config.toml
num_attention_heads = 9
intermediate_size = 1536
norm = "rmsnorm"
init_std_o = 0.00367
max_grad_norm = 1.0
schedule = "wsd"
decay_shape = "linear"
Each number is 500 + 50 x the weight over its row's rms, rounded and kept within 0 to 999. Layers, rows and columns count from 0. Numbers have three digits each. The size before them is the row's rms in percent of the matrix's.

# layer 8 MLP gate, 1536x576, rms 0.0623, rows 883-912, columns 360-431
098:504572490481624503559462513486547435540555548518481412470501507577554509491535488527631501555504480405482510454462457550388454458545483444592484557448513469478468554510481561629473458452533577555516564456567520398510
096:454478475495506554489484536522605539493542511418540459490547540389539406443533429539486515377488428615497475446427568469481475427469457519436349476464569406521498525519500530461544497485418543478487592473487478500466
104:544506556522464527493510555500404572514514508514494475524426591544411474445506566514484521509571523556528522549500508442441500496447497538481496471460509504438509534377483467544422510563567503461426464564458527459530
097:522503470559441445517453498546475490488516533522503564472463474634636507554520517531520491512456535475509501437507583521413501485503487353495468511529512476572525501567485529473552533427534496489547502488517481516556
097:536590454415546459423533542500463624469429425485494531490489477454554512517504513439482408591554406554429359508412482479463559543397469541565434470546517459500483474532530492435496460631535578547568468525495596577370
103:532411585478414548481464495527393505403495534471519424453509615517530607520446448520538514496617588442476521419550438479527559493571555481499504432475502493501466485453542424415433456475482548576502448529522455486546
086:506500537443438423486532522436390565554452381538536471440565483493477468505474557564488416434482500402471540474581509479485461510571455592413494484457515526481402537535504431505571524522443470468490514443462481588451
101:589551548463479538511489568528501491492446466493538569558533425535511566467366554479528555477482543462454524387580472436436513402500421422446572521480571465420623511359430567398532482549538488478516493575508526532546
102:533515503462535462507528484468459528576469481526535467481501488446565537495462475521531504528460475484531472525452511571585527390521458467578552470458507545483554547437454411533518504412460438459578514530470339504439
096:551462516462483461545459467495560439471547548454490516529461501479503482550455535463516421401468497507535473563506453533466542549520407474522516555497556487401455479572468498474420534447459520488525457479519505512496
101:586513499588471534492393537542552532544497521444464573564515397504541550487421497448577512582531483522437397484452511546431536534574521575499469471508467484440574577455553433482581608470392546460417473447430481457494
095:426496485515485622448524492513525514401505484557453515535442523506497481446523464531515462599475610467486525593464454426444459470470528509486355482557377474564487551502577466414540498488462508541458553615463515477500
101:428545491507455543406384491417498524532452559487458469480510436495541481471556532427451573486473418602529484440441437507474501449488487485574489455477546479453550426411521472494462523520487551535497470498495451502544
099:466503505453512497465394536473622610518490476487507453493506473435545496473473520496425516491466528392493433526547551435524570545489525435498580497428546477578550489518498489501542548483568501630426511428439566536523
102:481562487435485558496609508525393416470475532463573504440612463614401512347486529487521466486523520539570514478498522456538512423457607453525373522563533517416507516413536502504526525515533500458575600458471556515514
094:601467459438554518520529463551495530278521484582529548333485603461399541488516467486468542482559434466453579494522570586470493515511547491507452467519453536455520554543537460554396513445460506516529444540458449536440
101:513534413414537446516556395525510526475490547503530440530496467417486502432488455431577448524581521508452546373489501554484552511499510552568417509387482498460449494458586426474523524588439540568447434465415489540500
103:546467478497556388472502539582486537448531524571522472594515557475502409457550438534442594535468556506495500504450575570431496447504471561545568603442442527463509567394473465502397371441471535594454548531546465570483
107:524499414455527506586519405459531545513463560542491524468495568525445490483496448429599530560523531488620511455539547494358518442553496517541536428479551530454614533495470497491535475540510488427578526460461524516519
100:543490506501575447510532621455613547455621458531502538510432539509476537529493522479517464601570573558545442465560476475495476565486494502511506516517463494378479479534555457378494464405494442496632468481593542577559
096:508518509477474466510493542527413454553503512515489518502471437550443443469556551557543529509432479495553495507487603531371464507528458558444470480503547458540485480479551531570403592453382509458491392518535478449482
105:567397528492484418555475620544503568541613467566525579558460470511490450583504565473529510551525566482496453463524451488535658474552439490478557461397546518550485487469505442618513459483540508552536553528479474526476
103:446484527406541536483507528446512500466525489543490562479396561472476617461494509415508505487514519563499497539488473444459498498547495499487370450427509475427489469503553557474485510469504613445578472520404524502497
105:462512506467539531515534518493488508477486549492451449517403466492529566453638564397469469497457490497525449498476492488530548444562506536514534500425414463562482483502444560527486485534579516494509566511454415493504
107:495545539465497475470424536518589540475442491487517519574346448484528528493507582470431543567513479489457501490552482481520539431494398563468479477498548568496473475530593515478499472571497641487435438444482526450448
106:584453469479549523323573550487555414358503636526464606517474533501504561511493535504535409519498566489475530492522458452472403594423510494462538520551503589492527561528433491478439446485468549549502532435420528512438
101:539488555459538558505476558494566496554541557565527431511556499509566484484498475532523510553389472558515520410489380551420456418442507475496498548555511471500520495579435575567449474464471566433465550470462440404497
109:422431535552511514495466443586507525507507492512539571456472560566581461590471445475517380465528558357451520449492437512450494428467494477554512507472480483479441465451490492504508517531536484466473521426524424430398
093:405610525486444517564490486505446453485511528512544596541464433561571545500514501523518563480473476586603514490477511518482496528470512507494464478509499596472528489449578561559519477545523554493549493425455529466514
104:469432493477488549445561500545483487568520489506546463391491421407515463443512570549481460490493459430581448455568604570497521445525496547556469400387470587423493588473448469563501482603519523488488517497458551569483
# layer 8 MLP up, 1536x576, rms 0.0613, rows 883-912, columns 360-431
101:498504475497498517640447487460473464494492557520485445466442489559526502483531510522506509503427523541400523484508507517514424486545510438419432501464567431509678514467506477524519483491505502485596519531509555374521
093:443548478511547502450531497511559488419558522484470402479519571529344519458635544521515461522537513564530472498550568531468443455467536492464491562529577509444544480503538435529534545470463374419531507503540439549549
102:500597475420502441450491520557516514504495515521480453536590514458453435582593535518491415563456447489488511537447485410444436512404545635554478531609490502532518598477541548453430544463513522462463436564407610450566
098:544556515566475485475473567400453455502495562471492497431510503480479480532500524453521517486572450540444499483448358525516579536461432528436511421531581471534506439492483457544555455453492457490563506571492487508427
098:399452511483471579517512532463521465539458498534501471531446494586461421497562496480400490497434551507489523483441580544485513494549549460458495524509455496315459471427547483430452492412411426365426522418552487461508
098:393457521410530644485414530462525488475614514611504427492494453544502552486580400575499499530451558507535492459552530510511369547524458519531489502487443541407584425478454439544488458537464436466531499491463474482477
102:504579455479511517470427576490538455531444477584564470457426524515551471488498440481448479472489431458462596408543570525530479535497475453444526483526501502499572510565438526450435479496471446578469474510387461525575
100:538526495507529476495520550498496568521493462518488584516423440560432491471535509437500428498496527438524445551547559445543463483583448486510506587449445467521492482485457543452614493498552484534625555519542457516502
104:484397494589519478510442491553502561543607492549529414491534499613539374530574507526600527386507576471428465521536585555502547516513517532511576551534469481528536509529499518511404489509528554575485457532529432467568
097:441581496473532420472508518494525489519489528556489497509512505529502490522467468474469410489447461553482410492540588471446457485410489601458476413464467549481423478526493449505522561418482512504506472452580510507501
096:476543484423547560593598474455577512553506464510510566472555522471518496512540424508451527484541529480442560437485476526451502526462437482605492618477527512576466515535553442533401512489533509483472467505423538401534
096:537435536557460527465483559504475508464470460529459411503571395492535526583423487534457470539490564517450455479474470492415551482479463506494514498514459429568417530455501502516529418466496443580471540575438451478516
098:460478521486514505500415458477490493460500509542430491481419577471599560530626439433572423476395461483500480475586618516677669537474416510539385443457527457558532572458512454405525453500557473510507498422569411657446
101:491531497541383605488572417528463531585503514435480565433527478506519464459501610490578609555549506530398509520439518497453535500507499455496506508439640486441430403492550530581500489566542558455493516528484412620526
109:511442507528559578503457511456572515419551532422441401524514393464494430430523559591529546480455564598596505453510440490370584482524543426520526641485512482551524434542504500491485542567410460420502502535517441444470
104:482544506522475456457508515363507548675459494388381429678551505447580457486533499529474459548482460433516351501445470425569520506482488523438503529481451469541525534463455464508601444552412588491450611529447494461525
100:459455452429440569555523492471468509534501568447535548556440525409512430524547498504528566512527411431541494498474549596508487417535486534506565470488548447505498527504546449491445509401431476550442448512492476512604
098:477508464526536405429513477586487479501441513553556422501522598462585471448524399524429555506455546517506499538438523514431499471495455608504554565548462486481542496460477439430457416433482530575408486589539464595534
099:524476467448463516473536572467499541545493603515511519470527536534483548576487486458504491534444433446602498409538546478458534514554516499483494590605452527580475555512529558482414481460595445496525416538462478465439
096:464427518390627428504421486483501570450438489592531483499529480516588561492543535509567447476482541520521377441506603567518620585542370448625570388481426456508592445522570433529536519495519498442490507479439643455467
098:500465523501485444447454465419513462409453507505551503465530491556509552517573541457511503433471593466433485468543451484545464551487550506590501549483465520441523501450518552458484467595457460526536581452349604505431
102:597487489560551456573425559521514499519612529496583477507568404598504394469542595506463458518538518608484488506491469496493517466446555508449489514463529504463528554466507559576477407535414613547484424674508544570501
104:447463525535469433489483589549472545551528565469458570482551536525568496538536434491527477536473510521529388471442355482575501478562559485437588555504508528543491546449458574447513488485523463571554502604628524581449
101:561490489398525453463390505504518567418520487491546487453465477547560509612494502512535463550638504522507470571472521474482520435527384483500546501424501483610546442520552524469389454471438513441514500411488503542395
103:510481538505514516484479505428498423421484462407498639548450508417495475504443496440497454516529444464459440438521474455473444569484525560543537481518578497387520555507552526508433644465515578470472473521349598493423
100:502452484490603557524415500415509464526594541518486556402512472511579476550437530581417505439543468439454471446488432381462512508454530485472521487472360451564488594619525462464503550374461524482508490508565543552503
099:511492589498525519384535511466485501467504413526543492537480486485456508506530448564584495571487478574566563579534467462430509444545581575546465509510592495496610562491480532451540442581515483420448461476516519478459
109:551525453504527513522509417529488511568471500656452548540514506476459493396503522517496573572568524523372482509447557525587612546607472447511526562494543500447481473403510469499477556466488532483484579502500482443473
097:484448451512565475387486451522497434530716506514520519546447503456481504531481477486454464559423499480466469559428570523426371527488485549574383486470435518493501437535512557574527494510486460505487487487474557487482
111:498503511480478592389515511567526501535543464441557469425491445456498550404523500521465475523541434458587481454622568530454514482562555519505403434370506543486521543524440468598463399547495489459512534448509511552543
# layer 8 MLP down (transposed), 1536x576, rms 0.0604, rows 883-912, columns 360-431
102:417539476485469404500413430482442493533448541549527539567481496569472493541530583570513427449473531581507573498494487456568468503455459530492487503456457504565471519530492430487536462541505411552476409582502573573495
095:490437328523485528434453444485501504452501504499508487502516506569530471544479596494498561498441513457512627503560507570498518489460542528460512543482519603464499481430508501515420542521510487535408520490435482458520
103:543546531517466518524416496443497446519551530474417427476538479407396513521479553542577466481487434508494536571579480570513520570474527510492527445511535504512511540550464512453436489456479445492541482592500546417511
098:572589590526491480462482571504431508489442487496443451577558513494560404475493485513472443466493435520481478471431455527508388541431462452403466459562518473523549530536525489531454481525506517443477510566521488528595
100:469473555492493508655573506391481435519478475540398537482505486475505571482538478537411431494513489505534488431486527504492486519479485523542513451494513527478508555465547553389472518540487495478529547545506473515548
099:444493464523463519417444475512453585467509531537470556470485562459510453495590538521539520556531526523501462479512505475447559545553467463485443612404457394521468524428488455606569386567452578467456473540547615543406
083:503463292525514532609478439482469465499509566509442482475509515495578487557531416401508596562503426572485378479462468453426488413478553440625493499529455567464500439548493559447427487514530615527471465549468508409530
102:507530354612515468509574447553440483448453443461542577533470603488460459526514514457510460466515515558511517457512541572477537506434587521517588441474402453489558550480516483548492500415575453597431546544591403485519
099:423475503496425464524503460507402530529443479556506443430508473517460580601567488544473390473465493452451363571449571464480485463491475440544433494557462490439478427496538454487527490467474494538515433507526502416489
097:472438475512525472476527490547417513566502583569430508512500514520448423308489522528474555435525542509583488518466532533615559515533521530393502510468508599536559465451433469493571511452510507431540469560551528390486
100:491455500498566510525481525547565489558551513509536537487570536543530585569575495460472486463475579446534455395481469538516458513537621507471484484509538523516518535497521408481472543494561505487558512400479552491526
098:504503491525516450398547528439432512560523576490566492509537436444505440653371577513472470427556450472475432459505536437434422486478472543506479535532490456484495486507522444481535544509521451518592525543484391516509
098:410502460518446499405552555565378511524525487499453508487510591546573515472507474518451601466591518458469455517493472496433454488538510554525519499497456512408500512448564424483412483448516531477474545524452436458496
105:540532342533471527533531480496512466544552526515441476441574556493529482440599403510485502466469515470397359490573444512406431478437461496451560435431445444518489438418523524632460489463501492446309574435413379532588
105:520458426593559476447458507514483520514499574548416580477549483511495564472522450649538472457603461453513567546406491534446518487538448543479593579527434454522551457580528515459390563525390464463463455495493540559461
086:483455753420508506482426517472489496412469503576434562433510497464503493496486492475482463578591456501448509470538523557460550493468664523454433402394519569490480513505522527498489486513479468497610560558537495540497
103:533527497526410514493465484438568486574573479453448538520501513537500509580517494520502439456475454475433460623571603482421472432503479466405541415547470528463524443494487499488561512502486514541484505514475554449495
091:554532429458597422494494525547511535410495539501611458459607558540515448507595454570386553447498512467515501472490474541452530531525503506523536585501558422491528492549501500476416430466458519566405479537461467530497
104:480523519577543562520565547590491548499530456529575501595511495478503425548580503484473450560426521535467518541534531450456435487491419420565518459614432425516514489526486598586551466475587511463514603612502511591456
098:477497109542542463472538492487549528500495439470434466573478473496409345466521499513486503506488539466475610503406572538469489496458445402478511457495492493504517526527436492459522497479461599489584463467544462483489
093:449501583527422508490493477500445576410509505462465554459480507422464457436453405383460526490506593508453493481514507539522538551470517474516464541474473507461469499456504557534564467605472475558454697509517578525487
105:530492536526542442523515493482571456553527520505482485580445436515433491392509578513434465438534506570527519559458679448486489527482460520504516471486460549461550568507445523510531454485463505453561515533457565505455
105:492454372533449489535499665459428479456620540482559507555553510498514582488539534477520497502501496592546465550462502489439590556447568438507509479504544420449525485463590608549524567359499488515570440568572504442461
107:524399417461426537328478416537619519477522473420520575575553481555566524489478534487627541604519444529495551573423472474487499510514511463544543532430506509551501463436497519502521518505519519530548510521481476482510
102:488505396400459429490458525499573524468400573357527425433554479473474587585468474564503496549496453452475618467421456447509452481488563424478526479471492521499495536521520454463415426493480570442511482543487501446556
103:514567577461499452496440478409541493592432490455451579571489394474592480534431476535386449558436526505422575541452459423502470446548487315430384358548486462491462549430440535502536555507498545533539421529473484501491
102:403517522604576569563402554500530575496496583571449538567504438504529505392530464570525532635501554500486566565503514481500577500512425446517505473551541494437492547543581484493496489514547478532475518487548420426538
112:537470515491470521443459445607449506539438424491460594485437486516529532415499482392434523516558526582362511515511427537473554479490446376482489442485399490448502463390519463476544454465454479457410529495432455503543
101:561501343490519510516525487462524447552476515510515585514422497512589422518459464574492475548490486437552508534449434410466518486542436486550553490435528548513461470503477492493458582444468508520560532493514463478358
090:547423354468477591449503485515554572573546544469489376499466521453515519464524489579482479539473433415523471468550520508497425423539420503549404400473488526514486559452473475560525524512555394448507588502479531498509